{
  "num_hidden_layers": 10,
  "hidden_size": 96,
  "num_attention_heads": 2,
  "num_key_value_heads": 1,
  "head_dim": 32,
  "intermediate_size": 128,
  "vocab_size": 28901,
  "hidden_act": "swiglu",
  "norm": "rmsnorm",
  "norm_place": "pre",
  "norm_eps": 1e-05,
  "positions": "rope",
  "rope_theta": 10000.0,
  "rope_fraction": 0.5,
  "qk_norm": true,
  "attn_scale": 0.259,
  "bias": "none",
  "tie_word_embeddings": false,
  "parallel_block": false,
  "extras": ["local attention windows", "exclusive self-attention", "value residuals", "hashed n-gram embeddings", "an embedding shortcut", "skips across layers", "capped logits"],
  "init": "uniform",
  "init_std_qkv": 0.0624,
  "init_std_o": 0.0,
  "init_std_up": 0.0624,
  "init_std_down": 0.0,
  "optimizer": "muon",
  "learning_rate": 0.00783,
  "beta1": 0.9,
  "weight_decay": 0.011,
  "lr_head": 0.00762,
  "warmup_steps": 139,
  "schedule": "wsd",
  "decay_fraction": 0.599,
  "decay_shape": "linear",
  "final_lr_fraction": 0.1,
  "batch_tokens": [8192, 16384, 32768],
  "max_seq_len": 4096,
  "doc_mask": true,
  "train_tokens": 186500000,
  "max_steps": 10086,
  "dataset": "wikipedia_en"
}
Each number is 50 + 12 x the weight over the matrix's rms, rounded and kept within 0 to 99. Layers, rows and columns count from 0.

# layer 5 attention value, 32x96, rms 0.268, rows 14-31, columns 0-95
47 35 36 49 61 52 38 40 58 73 49 51 44 65 54 61 58 52 59 74 82 50 53 43 34 39 51 46 54 30 51 56 57 56 68 35 29 24 47 62 31 44 64 39 49 45 51 61 52 37 40 41 48 54 33 49 47 48 34 47 92 52 63 37 56 41 31 47 47 67 58 56 38 38 51 44 57 59 49 59 56 70 49 43 58 38 42 50 34 48 41 40 25 68 85 49
60 65 55 40 46 55 31 55 67 54 37 54 38 45 29 56 52 42 42 50 65 38 54 60 78 65 41 67 44 63 47 61 38 49 47 68 49 52 47 48 41 51 47 45 50 69 52 47 56 58 66 86 48 58 53 45 62 61 49 55 54 44 84 44 57 37 67 44 52 51 35 47 35 59 68 49 32 16 58 52 71 64 54 47 58 86 55 61 60 57 51 36 62 68 53 76
66 34 49 55 42 55 54 46 55 66 68 64 60 33 65 68 59 58 59 39 56 66 53 37 54 39 62 51 52 52 52 50 66 53 48 56 39 52 48 40 55 57 67 61 68 77 55 52 53 52 45 77 60 52 53 35 42 71 15 37 56 63 64 63 49 53 67 50 37 62 37 53 56 66 07 39 54 59 53 43 51 61 62 46 61 43 49 62 57 49 48 55 83 64 58 34
36 55 64 59 50 50 48 58 31 40 41 53 31 41 61 63 78 36 51 50 46 55 32 58 33 60 52 60 34 54 60 45 53 47 55 49 55 42 45 45 47 37 42 41 51 59 47 38 62 24 53 70 40 28 66 38 53 65 47 57 51 63 40 60 78 63 60 57 51 67 55 70 46 57 57 44 59 39 42 55 36 47 50 49 40 40 48 40 35 20 36 50 57 44 49 51
59 49 43 36 75 54 52 48 42 42 55 32 34 42 57 32 52 57 42 57 65 65 42 44 51 56 43 52 48 58 54 61 17 48 61 57 42 37 28 57 61 69 56 31 43 40 47 61 53 53 28 62 59 21 52 26 55 40 42 28 47 69 45 35 59 33 52 43 55 60 35 75 52 24 53 42 36 58 49 43 74 56 34 44 32 47 60 44 54 74 55 56 54 39 72 56
49 40 58 57 91 32 53 54 22 53 61 41 58 65 56 59 48 70 43 35 64 41 43 54 47 54 46 56 47 41 70 34 41 43 54 39 39 50 43 55 53 42 44 65 54 54 62 65 38 59 45 65 51 53 64 84 24 67 47 81 49 69 51 37 37 38 59 65 63 49 34 30 56 55 41 60 43 72 79 56 77 50 45 59 35 46 53 53 63 37 39 51 53 42 51 49
49 32 44 51 71 61 52 64 60 60 55 48 38 45 48 79 26 34 52 66 45 39 52 47 40 53 41 53 23 50 21 33 42 43 51 37 56 41 54 61 48 59 66 53 39 57 39 40 65 50 68 41 47 50 54 37 59 65 49 41 25 49 57 41 42 51 51 63 46 36 55 59 55 72 38 57 32 61 45 59 24 29 76 69 50 55 58 59 62 56 40 74 56 59 49 66
51 37 46 61 39 59 46 37 44 42 66 66 49 47 41 51 62 64 44 60 63 29 56 43 53 51 35 65 59 38 48 46 54 54 68 75 56 76 38 50 64 53 60 46 54 34 48 46 41 56 50 42 25 48 57 64 65 51 52 56 50 48 52 55 55 55 39 25 26 27 33 70 63 47 45 62 54 34 36 66 62 57 55 37 39 34 45 52 60 53 39 39 42 63 43 49
42 38 71 53 65 65 47 63 41 72 66 40 36 34 47 74 45 47 07 63 49 56 36 65 47 33 48 55 54 54 42 50 49 67 36 56 46 73 55 60 39 55 24 66 57 44 52 42 52 50 36 41 55 64 51 39 47 53 35 41 33 38 47 65 80 54 53 49 31 39 43 47 59 70 40 54 46 46 56 53 48 48 42 37 54 46 47 46 34 51 62 47 38 40 66 30
17 56 55 47 44 54 44 42 57 54 48 45 39 45 34 69 45 48 64 40 60 48 63 70 46 53 51 48 47 61 57 69 63 55 63 56 44 28 35 58 46 54 47 36 63 52 56 39 68 47 40 39 44 33 32 51 27 50 52 42 38 47 52 49 60 57 50 36 67 64 35 52 69 63 47 76 56 37 62 60 56 56 36 34 37 39 24 47 61 73 53 33 50 39 41 47
56 62 63 45 60 39 46 66 49 37 59 62 26 49 60 54 41 46 43 54 29 58 35 51 60 49 75 48 64 47 50 66 61 52 64 38 42 55 42 41 49 43 64 48 26 37 49 53 56 66 37 27 57 33 50 48 62 49 37 41 63 42 52 55 34 41 57 54 32 34 37 49 37 43 55 58 49 49 57 64 58 33 68 48 36 46 78 53 58 59 38 60 32 50 38 38
51 49 44 67 53 37 53 74 49 46 36 64 17 46 47 42 20 41 61 48 32 65 42 53 53 52 35 56 42 43 36 62 41 53 43 41 26 63 49 48 59 47 30 65 36 55 51 46 53 43 33 52 34 44 57 75 49 21 56 39 57 52 48 40 48 46 61 56 46 71 29 51 58 52 44 64 44 48 48 50 35 41 44 33 62 36 56 81 41 60 46 70 62 49 36 54
66 62 48 42 59 60 34 44 41 34 31 54 58 60 48 64 53 44 44 42 52 44 54 75 37 64 52 40 41 60 48 43 33 54 35 71 39 43 75 45 75 42 58 42 37 50 38 37 29 47 64 43 38 54 47 44 53 51 49 57 61 59 51 67 40 27 81 41 62 59 39 71 77 49 33 48 45 33 61 58 31 65 61 29 46 49 42 55 57 36 46 47 31 30 47 53
43 40 30 58 57 61 41 52 52 60 46 51 57 44 51 51 59 32 67 76 69 14 71 56 54 15 42 39 44 54 60 46 68 49 54 48 48 59 41 53 63 49 38 43 51 70 44 51 62 45 64 36 35 37 77 67 37 54 39 47 42 44 51 41 39 34 72 27 60 44 44 44 51 49 45 21 59 44 50 49 33 42 26 64 62 48 51 25 33 59 75 59 59 56 48 32
32 60 35 60 61 47 51 58 35 42 65 33 47 73 46 53 51 56 32 42 54 29 48 48 38 57 49 34 43 40 38 58 60 54 50 57 53 51 51 67 51 55 30 53 38 37 49 54 23 50 43 40 53 36 30 26 62 65 60 54 70 55 51 45 72 35 65 44 65 41 62 34 53 44 17 34 66 32 32 40 53 54 46 45 49 45 59 51 61 44 36 34 60 71 41 52
36 31 69 60 52 61 52 48 60 41 54 34 57 53 36 53 56 52 46 72 63 48 63 57 61 50 24 51 58 38 29 49 69 43 37 52 37 59 77 51 49 51 41 44 58 57 44 13 52 50 55 57 58 39 44 50 32 62 40 55 46 57 44 39 57 33 63 56 36 79 55 55 36 35 56 60 73 50 54 51 52 52 51 49 63 70 32 58 62 32 35 49 62 66 54 43
33 25 49 60 47 59 59 63 65 42 45 53 48 44 50 50 48 53 38 55 56 53 32 26 63 67 55 28 48 34 74 60 51 43 62 34 50 56 30 43 62 49 47 56 20 59 59 38 65 40 70 38 40 56 30 39 39 47 51 68 61 54 58 56 44 48 71 30 40 33 47 58 44 39 57 37 33 57 40 64 46 40 40 52 42 41 51 71 29 48 42 52 36 43 61 53
54 46 52 49 44 46 76 41 30 53 63 64 35 57 48 42 41 55 51 31 56 66 62 50 54 51 44 43 56 49 46 41 46 48 53 62 58 58 60 71 23 46 34 41 47 55 57 54 51 65 57 39 41 47 55 55 32 44 36 72 45 41 38 59 35 75 75 42 52 46 74 64 56 44 48 51 48 23 52 52 62 57 34 51 64 65 52 57 36 60 65 43 45 53 63 54
# layer 5 attention output (transposed), 64x96, rms 0.529, rows 14-31,46-63, columns 0-95
58 36 41 48 54 22 58 68 51 50 55 43 54 59 36 55 63 53 81 62 52 43 12 67 54 32 45 57 55 52 45 46 42 62 45 31 54 64 47 36 51 42 29 46 55 46 39 43 49 49 41 67 52 49 48 27 54 53 52 44 68 36 38 46 45 40 42 48 48 57 47 78 41 41 50 43 45 65 72 50 66 68 51 70 39 60 36 40 49 52 36 44 25 45 60 66
45 58 46 69 42 45 18 70 68 64 36 53 46 37 40 51 37 34 33 35 45 53 51 58 50 46 52 42 52 62 74 46 52 22 57 25 71 43 55 50 63 48 62 48 48 55 41 53 41 52 52 40 39 59 51 28 48 66 62 41 48 57 42 57 25 47 63 37 58 54 49 32 64 47 59 51 40 77 49 52 62 44 75 50 57 40 76 41 54 44 67 61 69 57 48 35
47 40 24 58 48 54 63 43 41 75 26 60 61 36 58 51 53 48 68 48 54 62 51 30 48 32 46 51 52 62 45 52 62 43 42 66 58 55 87 50 45 54 36 49 27 56 24 46 51 67 57 76 43 59 42 58 40 61 57 56 57 47 59 42 47 20 70 44 45 68 83 67 56 40 41 47 57 66 47 46 39 57 62 52 46 51 53 36 68 61 44 47 81 34 54 53
42 48 55 48 56 67 52 52 74 50 40 39 57 25 59 51 33 42 40 54 43 41 37 47 51 54 36 70 59 30 66 49 57 58 58 42 34 56 51 53 52 40 40 56 41 46 60 48 45 51 54 67 53 50 18 43 48 50 68 44 52 46 47 69 61 43 53 50 50 49 33 47 59 44 56 35 68 62 48 49 66 60 32 50 46 42 47 57 37 39 15 34 48 27 42 63
34 45 50 53 74 41 68 51 60 49 18 47 39 63 45 47 40 25 44 56 59 58 43 46 48 48 38 43 38 70 16 41 28 47 57 41 37 41 66 60 51 55 55 48 44 28 54 78 55 34 42 37 28 54 28 42 29 81 28 43 64 43 48 23 53 25 43 43 58 54 46 68 68 39 44 55 41 59 56 45 62 45 44 60 48 51 50 53 42 50 62 60 35 62 59 77
53 28 30 77 70 56 47 23 47 49 34 48 48 46 59 58 66 54 51 42 30 57 36 45 60 60 65 54 45 31 52 50 51 47 48 36 49 55 40 58 43 58 55 59 39 56 82 62 41 33 55 46 64 40 35 69 41 52 29 75 49 57 51 69 51 25 58 34 52 48 39 54 62 34 37 65 42 56 87 50 55 59 48 52 50 77 37 53 76 67 42 48 53 67 47 34
54 51 36 61 54 50 49 58 64 51 59 53 70 48 56 67 69 31 46 67 69 43 59 53 46 43 65 32 49 62 42 54 41 50 32 48 49 40 63 71 49 64 56 60 56 47 51 54 52 64 50 64 42 17 64 43 46 53 54 52 59 22 53 44 57 56 70 58 58 44 65 51 51 40 67 56 34 49 46 71 44 47 62 53 26 39 44 77 49 65 53 32 41 69 43 38
49 60 41 61 58 39 63 42 59 40 43 71 42 48 66 50 45 31 65 53 44 27 52 65 48 36 32 58 40 45 48 45 60 69 61 62 61 47 34 61 66 36 43 43 43 35 49 39 68 38 51 34 57 68 58 48 59 45 74 41 53 54 37 49 68 65 47 45 46 44 51 54 61 52 67 43 46 49 55 57 51 53 46 61 46 56 51 32 55 23 48 55 48 71 57 33
52 27 47 53 50 56 62 56 50 45 52 42 40 65 62 56 50 55 21 82 36 54 44 57 47 44 46 43 59 27 53 53 48 61 33 61 32 73 45 80 49 60 28 55 62 49 52 55 33 67 46 39 57 62 75 44 33 34 47 36 41 56 33 33 60 53 54 55 36 53 40 50 55 47 51 40 66 47 35 50 14 47 43 41 22 48 40 39 34 42 47 52 57 45 58 63
32 49 49 55 48 22 56 45 51 32 49 34 36 45 62 34 27 35 70 61 48 40 51 60 70 61 41 59 31 70 43 70 73 52 56 45 47 52 54 35 47 59 56 42 44 49 43 33 35 29 54 58 48 43 27 51 25 46 46 53 58 42 31 46 56 63 46 41 40 54 49 21 60 52 53 63 60 64 51 43 34 52 49 60 43 48 68 55 47 41 43 27 55 56 55 74
50 69 62 42 79 43 46 40 46 22 59 51 41 62 45 58 60 43 47 57 49 54 39 60 51 59 68 61 58 44 43 57 55 53 34 33 22 40 57 57 24 54 52 25 39 39 75 39 41 46 41 52 30 34 72 72 36 68 66 43 44 72 32 37 37 63 50 54 32 44 43 65 67 61 50 50 22 40 47 42 52 48 60 37 48 35 50 61 60 40 72 46 42 49 69 41
48 49 48 56 42 67 49 19 70 39 35 61 39 56 45 47 63 57 60 71 49 44 55 60 40 52 50 62 62 44 67 48 32 47 23 54 47 54 54 54 52 45 43 55 35 45 61 54 48 37 53 51 57 35 29 48 49 51 27 39 62 51 42 42 64 59 68 44 25 56 26 47 36 53 51 49 23 43 50 39 34 66 43 49 47 49 59 38 62 49 49 44 67 37 59 56
54 56 43 49 71 51 61 31 44 55 53 64 85 41 50 61 29 33 46 35 70 63 62 80 57 64 32 43 38 47 41 48 35 48 41 50 42 50 51 46 54 50 63 39 52 62 58 47 27 35 49 52 35 59 53 44 26 54 36 65 52 47 71 52 48 27 69 42 55 48 42 25 70 43 56 36 55 40 34 29 53 60 42 34 78 58 43 26 57 25 33 54 49 65 46 39
44 46 56 51 40 42 47 79 64 62 63 63 86 39 52 42 48 59 55 59 24 40 71 58 47 42 43 22 49 63 74 48 40 39 38 59 42 50 56 37 47 59 57 72 38 31 56 38 31 45 72 41 44 37 60 77 68 52 51 45 42 51 67 45 27 33 58 51 41 56 48 47 64 43 48 51 58 59 35 55 38 54 44 65 35 54 44 36 31 62 55 60 43 59 53 55
41 51 19 75 69 70 56 57 52 33 48 33 56 49 68 64 54 72 65 40 60 34 38 71 48 58 60 34 61 34 56 64 75 68 53 43 55 64 58 53 41 47 43 29 69 26 62 61 51 35 63 61 45 62 54 46 52 66 39 59 63 44 57 65 36 33 46 61 55 43 51 64 54 53 37 72 54 46 61 50 40 58 67 40 51 71 54 66 42 28 44 58 52 46 57 52
56 48 48 59 46 46 55 36 68 47 56 46 63 51 43 55 34 58 56 31 50 47 50 72 63 58 45 61 34 53 55 40 53 31 56 56 44 40 58 46 57 65 32 49 50 44 45 62 40 52 62 35 57 50 41 47 31 49 57 43 60 49 48 54 40 57 63 42 42 60 53 48 42 54 47 43 74 58 50 54 47 54 41 36 59 55 42 24 54 61 29 66 34 55 55 60
48 41 33 51 71 47 33 64 50 46 39 67 72 52 49 50 47 60 64 49 32 54 31 46 48 51 53 74 35 43 70 52 39 50 58 41 60 56 47 34 47 25 47 37 42 45 54 53 56 53 66 51 51 38 51 26 54 37 48 62 54 48 55 54 69 45 61 62 55 68 29 29 39 76 60 40 33 64 61 66 49 42 44 56 50 53 28 52 67 26 41 35 70 52 59 55
50 47 66 35 57 47 56 38 40 41 66 59 41 38 32 55 58 62 66 57 40 58 62 66 36 42 27 41 41 52 44 53 43 52 47 51 48 55 56 61 46 57 58 44 55 57 33 31 56 68 48 35 53 66 32 72 34 34 48 56 46 58 42 61 51 51 36 58 54 71 46 48 48 42 35 62 56 51 56 50 50 45 09 49 30 65 63 44 19 55 48 67 65 53 40 43
52 54 57 43 41 68 45 49 50 50 54 55 45 46 53 50 38 48 32 30 43 65 64 30 39 45 44 77 33 56 48 60 59 32 49 50 40 35 63 64 20 50 63 59 65 51 56 58 37 61 63 50 41 51 36 58 50 30 57 51 49 72 54 41 50 46 58 47 60 39 56 42 51 54 50 48 40 45 41 50 41 43 50 30 52 30 42 69 39 55 61 49 65 56 48 58
67 46 47 45 52 51 57 22 34 45 60 32 57 64 60 33 58 47 56 51 74 48 38 22 68 47 28 56 55 33 43 74 53 73 53 68 43 50 52 43 10 43 45 55 62 36 52 59 58 37 48 48 47 25 47 61 75 61 38 62 62 29 59 51 71 48 53 51 46 60 43 40 22 45 45 37 37 22 33 50 36 64 27 46 36 78 59 51 59 72 46 44 21 47 49 55
51 47 63 40 35 40 38 69 48 30 56 45 53 62 50 60 47 57 28 36 50 44 54 57 36 57 62 54 35 47 67 51 46 61 46 39 41 49 37 41 32 56 73 41 54 49 62 55 71 44 59 53 55 46 44 28 71 26 17 62 47 50 36 61 57 68 37 44 47 22 24 37 44 43 52 55 44 43 53 36 59 40 34 49 36 75 60 60 32 32 69 55 29 65 58 64
51 56 33 51 42 34 37 44 29 55 70 55 56 62 43 35 57 33 60 48 47 68 44 52 42 53 67 56 48 66 30 62 49 37 48 54 74 49 33 58 75 66 51 38 64 54 41 57 54 40 53 38 46 42 72 43 73 52 30 61 28 45 51 50 48 63 39 49 45 60 41 50 52 58 46 69 53 33 55 57 39 36 60 45 60 59 53 45 65 55 81 54 53 65 55 59
43 69 44 53 29 64 44 31 38 53 54 55 54 36 43 31 59 62 59 60 58 42 42 51 67 57 61 54 37 40 61 74 53 38 34 56 62 52 45 58 45 46 42 71 70 63 34 43 44 46 59 64 50 56 62 75 63 28 61 42 20 50 47 48 57 58 64 68 61 48 49 36 35 40 39 64 62 50 51 40 49 59 58 32 56 50 43 38 55 39 45 42 51 35 31 36
46 59 46 37 48 52 45 57 48 48 39 53 28 50 34 50 43 38 46 43 49 64 69 60 49 33 42 45 58 56 47 66 39 47 45 46 48 46 64 30 70 44 48 41 35 19 23 42 53 60 59 58 31 50 45 40 54 45 64 31 72 43 41 49 58 63 31 61 36 32 70 46 52 73 64 41 78 51 39 46 34 45 45 70 54 36 66 70 46 67 53 62 52 39 59 42
32 37 75 43 62 41 38 63 28 46 29 46 46 74 37 35 47 62 54 33 53 55 46 53 61 47 52 56 63 45 59 27 72 59 51 59 35 63 27 36 70 51 52 26 32 51 39 41 67 21 45 37 69 80 46 47 46 59 52 61 29 61 63 56 45 34 46 49 39 43 25 54 57 37 50 38 59 53 56 52 58 27 51 49 46 55 54 19 61 42 40 65 46 49 64 51
62 48 58 45 48 47 50 48 55 55 65 30 76 48 31 55 44 74 47 61 50 62 56 38 59 56 64 54 69 58 52 43 38 48 47 21 50 51 66 36 42 59 56 32 54 53 50 67 24 69 44 67 47 26 35 61 29 57 36 54 53 45 64 58 42 37 57 60 58 47 52 50 26 51 48 53 39 53 49 58 50 41 37 38 57 59 42 76 41 65 49 34 42 33 34 64
49 65 51 40 54 43 56 44 56 45 66 35 66 49 44 54 54 65 71 41 65 50 60 54 54 54 45 54 51 64 51 50 42 44 55 76 41 45 65 29 45 40 45 41 53 41 63 51 71 21 58 54 48 36 40 43 78 65 48 61 52 23 55 76 45 38 38 63 51 47 50 53 31 44 36 46 26 51 71 44 71 62 62 45 60 59 85 45 58 58 43 62 41 36 39 63
74 61 62 45 64 62 48 49 48 59 50 56 59 43 35 69 54 59 36 46 48 54 32 35 32 46 53 53 57 51 61 32 23 53 43 76 50 56 48 71 29 45 50 54 42 47 57 57 74 65 53 55 49 59 68 47 63 55 63 46 37 66 43 44 44 53 54 60 49 66 47 50 47 45 43 27 41 51 47 62 69 60 54 52 50 58 54 27 83 41 61 78 53 35 44 35
50 39 49 67 16 47 54 61 51 68 42 61 62 47 67 47 46 58 48 67 42 49 59 47 52 51 41 50 37 59 44 55 55 36 62 53 73 58 36 47 80 34 49 61 59 62 59 49 51 40 57 45 62 50 43 32 51 30 36 67 57 39 65 59 60 35 39 41 61 37 44 44 39 52 61 53 54 47 50 45 51 53 35 57 46 56 48 49 50 56 47 38 49 47 47 59
46 46 49 49 76 40 58 63 45 75 53 47 49 74 53 49 46 38 39 43 32 40 43 43 55 44 29 48 56 52 42 41 57 50 80 48 55 60 64 43 60 34 47 39 53 61 31 42 32 42 31 60 51 74 77 77 71 53 62 72 52 55 61 24 38 40 27 41 72 64 62 37 79 57 58 61 58 52 67 63 52 35 63 56 61 48 50 63 39 46 55 38 53 70 50 54
53 46 71 70 37 48 43 75 51 55 71 35 47 48 47 44 62 58 53 56 25 48 39 46 59 42 53 50 50 47 47 47 59 51 64 49 53 47 49 75 61 52 45 49 64 47 41 84 59 42 48 43 58 40 25 56 60 51 62 45 65 50 31 47 66 50 24 48 40 62 51 66 72 53 52 47 48 65 71 65 43 45 65 51 30 43 58 70 45 69 71 62 60 40 59 45
48 48 62 44 65 56 62 35 37 54 49 57 27 59 51 74 67 47 42 52 47 42 32 49 46 62 58 67 55 62 55 49 38 48 55 35 57 55 42 57 61 52 47 31 41 61 38 67 61 66 53 56 41 59 54 50 46 36 48 58 68 49 49 64 54 71 51 36 55 47 59 43 39 71 60 51 32 54 68 56 68 51 45 44 57 74 52 55 58 67 60 47 52 35 50 45
56 49 59 44 46 23 74 58 56 56 58 68 61 56 60 47 39 39 43 54 37 67 48 38 32 37 52 61 62 44 51 53 57 41 35 51 32 55 33 47 66 42 63 49 41 58 38 44 41 72 55 58 50 55 49 50 48 41 63 40 37 53 62 29 40 54 54 52 70 62 61 45 50 58 60 35 44 55 37 42 62 36 32 47 59 52 44 51 50 49 55 51 39 48 37 46
50 46 52 57 54 52 29 50 43 44 55 56 38 56 54 54 58 45 42 65 64 52 40 39 45 56 63 36 63 41 39 56 45 68 48 48 41 77 43 53 71 28 64 56 45 58 66 22 44 59 45 60 37 60 53 49 68 42 48 74 41 34 63 42 34 32 42 63 71 38 50 34 32 44 72 72 52 54 35 48 55 49 48 69 30 41 54 74 46 44 85 53 54 39 53 38
48 40 62 54 20 53 68 20 63 51 61 32 36 47 62 65 50 61 50 56 73 28 45 52 65 44 43 30 73 46 30 45 69 50 53 60 47 27 50 63 52 77 49 66 50 54 65 45 21 54 40 45 47 60 50 62 45 49 40 59 64 54 46 66 36 47 42 37 54 13 52 62 54 24 53 44 48 44 44 22 54 51 70 29 64 54 67 42 26 71 43 38 29 58 35 41
45 44 46 41 43 54 39 46 49 54 46 49 49 63 71 55 49 42 24 39 54 41 39 54 69 48 53 64 44 34 45 56 54 67 47 69 30 52 47 24 36 44 48 64 47 49 53 76 37 26 55 56 67 41 70 39 49 56 60 41 64 39 71 46 51 53 58 37 55 42 70 53 59 53 41 24 38 28 47 62 51 55 60 38 68 52 42 39 70 59 38 52 35 51 64 59
# layer 5 MLP gate, 128x96, rms 0.35, rows 0-6, columns 0-95
46 53 43 73 80 50 82 55 49 63 72 40 76 55 52 40 46 50 60 61 64 57 35 44 65 31 42 58 38 63 49 49 69 46 43 48 84 69 51 44 49 50 46 45 44 52 51 59 64 50 51 38 32 54 46 55 32 52 51 56 46 48 61 44 74 61 19 43 45 76 67 35 36 52 45 57 40 45 34 51 47 56 61 54 49 48 71 64 57 28 50 41 45 45 49 51
51 61 49 70 62 52 50 58 72 45 59 46 59 52 58 72 52 54 53 65 66 51 42 49 44 42 46 57 45 62 59 46 76 47 52 50 53 38 44 64 43 40 55 42 44 41 67 44 46 50 58 39 43 62 45 61 28 44 28 45 55 39 44 53 52 54 48 39 44 50 68 49 49 50 33 56 44 49 49 40 56 43 55 62 54 34 54 72 47 55 58 60 67 28 42 53
48 29 68 40 45 40 56 93 41 49 71 47 50 47 30 38 45 49 73 43 62 62 62 47 48 54 70 73 22 42 38 69 66 55 53 37 36 28 46 55 53 58 50 41 53 40 55 66 54 48 59 62 45 52 38 31 53 30 57 64 32 46 41 52 50 25 60 52 57 17 65 50 57 30 56 39 53 49 51 37 49 37 53 32 55 41 53 55 50 67 54 72 57 33 58 55
44 55 58 37 45 32 67 38 37 60 49 51 55 65 48 43 42 29 00 47 73 37 52 74 22 54 46 42 40 49 52 55 58 31 56 41 30 28 64 33 62 42 35 65 70 52 55 56 68 37 63 62 55 43 35 44 49 46 49 38 58 41 58 60 37 59 43 53 29 40 62 36 46 56 63 58 46 63 38 50 32 57 48 45 36 31 19 42 38 45 50 69 66 49 49 68
45 48 63 25 76 44 59 58 65 44 65 61 51 47 59 56 51 55 60 57 36 32 60 37 43 78 50 21 48 62 63 56 58 69 58 61 50 43 49 43 50 49 34 46 56 72 40 55 42 35 54 45 51 56 49 43 51 42 63 31 46 36 49 51 61 35 40 56 49 37 40 51 43 64 45 37 51 21 31 60 45 60 51 54 53 45 45 53 41 28 41 37 45 52 43 64
57 71 33 50 49 44 44 48 30 53 53 60 73 46 46 69 44 55 55 40 57 74 60 62 59 73 40 42 47 34 59 60 36 69 52 35 55 49 64 42 66 54 32 59 61 40 48 42 57 45 43 53 47 70 31 49 43 27 51 57 41 34 61 51 53 63 30 49 67 42 42 63 57 54 53 42 40 52 31 43 61 28 45 37 37 49 49 35 41 36 54 58 48 49 52 50
63 59 23 64 28 53 35 49 29 50 72 59 26 31 34 71 53 59 59 50 34 52 53 24 57 50 45 34 41 20 44 37 25 34 65 49 39 41 56 55 54 50 46 46 51 59 42 66 13 48 52 38 51 61 39 34 53 54 48 62 31 49 54 43 44 50 33 53 59 61 44 30 46 60 34 67 49 23 50 22 57 72 67 63 42 45 44 56 53 46 59 43 21 49 53 49
# layer 5 MLP up, 128x96, rms 0.373, rows 0-5, columns 0-95
45 42 59 57 54 56 72 51 47 53 40 32 58 55 55 49 53 58 35 48 55 55 54 67 63 45 44 58 54 51 42 51 29 33 31 42 36 33 55 66 47 27 32 40 48 39 43 63 62 60 45 66 43 55 42 35 77 51 52 61 31 31 67 35 39 69 53 48 51 48 45 67 60 50 62 43 56 41 54 64 56 67 52 41 49 66 58 33 44 51 41 47 54 32 45 41
39 53 23 57 32 45 42 50 41 62 45 65 61 36 44 55 37 45 61 62 50 34 60 91 55 31 30 41 47 35 26 50 60 52 49 33 49 33 58 33 77 79 54 47 32 62 42 66 64 49 42 36 40 63 60 47 45 66 58 46 33 62 46 59 59 43 37 51 21 58 40 50 39 62 50 46 50 60 46 27 51 60 47 67 42 68 59 46 40 42 33 43 34 79 48 41
57 47 49 48 65 34 45 52 71 48 64 36 60 68 35 56 35 65 46 65 54 42 66 33 48 84 35 57 64 73 68 31 54 48 64 56 72 50 46 49 68 53 33 46 34 58 51 51 58 69 40 50 54 47 55 61 46 57 56 30 61 60 39 55 47 36 58 49 37 65 55 47 28 52 51 46 52 48 67 63 46 36 56 52 48 55 63 26 51 50 45 52 45 53 58 75
50 66 39 36 46 63 38 53 50 47 44 56 49 48 41 58 52 42 35 62 54 65 48 58 51 58 42 67 59 54 46 48 63 45 58 34 49 44 57 36 67 72 25 50 60 45 38 61 65 53 42 70 68 36 47 50 45 48 39 38 45 36 61 69 23 42 40 40 41 30 51 41 61 13 55 45 58 48 40 53 48 49 71 49 56 62 26 57 23 55 62 46 58 18 31 33
46 53 56 30 58 37 31 38 47 50 48 43 59 72 45 57 53 42 52 35 56 52 44 47 40 31 62 37 60 51 73 62 45 67 37 25 29 40 48 56 60 55 52 37 67 71 57 68 44 42 64 65 55 66 44 46 46 69 40 31 75 37 55 12 50 45 77 47 58 63 46 40 41 58 57 71 61 56 61 52 35 44 47 55 63 52 55 44 60 40 37 34 44 55 54 43
29 26 62 55 49 57 62 48 36 42 53 52 47 47 50 44 37 41 43 37 44 42 47 40 61 32 47 43 55 59 51 37 60 41 45 59 45 53 65 55 44 44 34 39 50 55 54 51 44 65 53 49 60 53 63 51 59 56 50 24 44 49 49 44 55 31 65 35 18 38 55 35 55 34 69 26 38 67 39 15 63 67 56 54 53 56 65 50 82 42 32 41 60 71 51 43
# layer 5 MLP down (transposed), 128x96, rms 0.257, rows 0-5, columns 0-95
54 46 49 47 54 43 68 49 23 43 48 62 53 68 48 44 46 61 55 60 49 43 55 41 60 41 43 47 49 30 65 22 60 45 76 61 72 55 42 55 63 39 52 73 30 52 53 43 57 40 52 53 46 40 48 46 35 49 43 39 56 22 44 47 47 72 52 37 45 58 72 69 36 41 34 51 45 52 42 54 35 44 37 55 50 48 61 67 47 42 29 30 40 45 56 22
35 53 52 67 60 47 43 52 46 33 60 28 25 59 62 60 46 60 57 39 47 31 47 63 45 68 60 70 49 20 53 34 57 63 45 49 61 55 42 38 42 24 35 61 49 26 53 44 61 33 70 41 66 40 42 50 63 58 20 45 53 56 46 51 60 72 42 48 69 48 36 49 49 47 51 56 52 54 59 45 61 41 65 48 43 35 53 54 59 47 31 32 63 44 40 44
32 51 33 39 55 31 63 70 43 47 54 64 51 32 56 39 49 54 49 66 54 49 34 57 55 54 38 45 51 55 53 40 38 47 50 50 47 52 41 49 60 65 47 18 81 49 47 32 46 32 45 45 50 49 44 50 39 55 46 55 51 40 32 50 43 61 36 55 59 34 50 35 50 58 58 50 61 49 72 39 54 60 60 66 43 55 60 31 46 74 72 45 48 38 62 47
51 44 63 63 47 62 60 39 47 42 23 72 67 61 39 54 44 41 30 72 66 52 42 74 26 50 34 37 50 63 43 51 60 68 47 55 60 48 57 38 46 63 30 53 76 51 20 55 50 61 42 59 64 42 48 69 66 38 45 37 41 63 60 59 43 56 24 39 50 38 45 31 52 36 40 40 60 38 22 33 33 47 75 46 53 72 41 56 42 40 62 59 48 50 54 51
49 44 67 53 59 53 64 77 30 40 53 42 48 49 44 59 62 45 65 65 39 57 25 49 59 64 57 68 34 36 55 44 56 50 65 50 26 43 56 53 45 61 37 54 54 60 47 40 56 64 52 42 72 37 65 42 67 60 44 55 81 62 34 58 49 42 42 56 57 29 53 28 48 39 53 30 66 55 44 42 47 63 71 44 39 58 63 73 31 46 54 52 44 47 49 25
47 35 69 42 58 59 51 44 72 75 43 54 44 50 56 62 23 49 52 47 55 38 57 45 54 44 81 44 49 50 22 44 60 22 52 54 57 73 52 55 29 61 41 33 27 61 56 61 36 51 46 56 52 46 48 52 36 34 39 43 66 37 45 45 37 51 54 49 51 53 54 50 55 57 50 43 35 34 41 56 48 57 58 39 54 37 39 88 59 46 53 52 62 49 41 58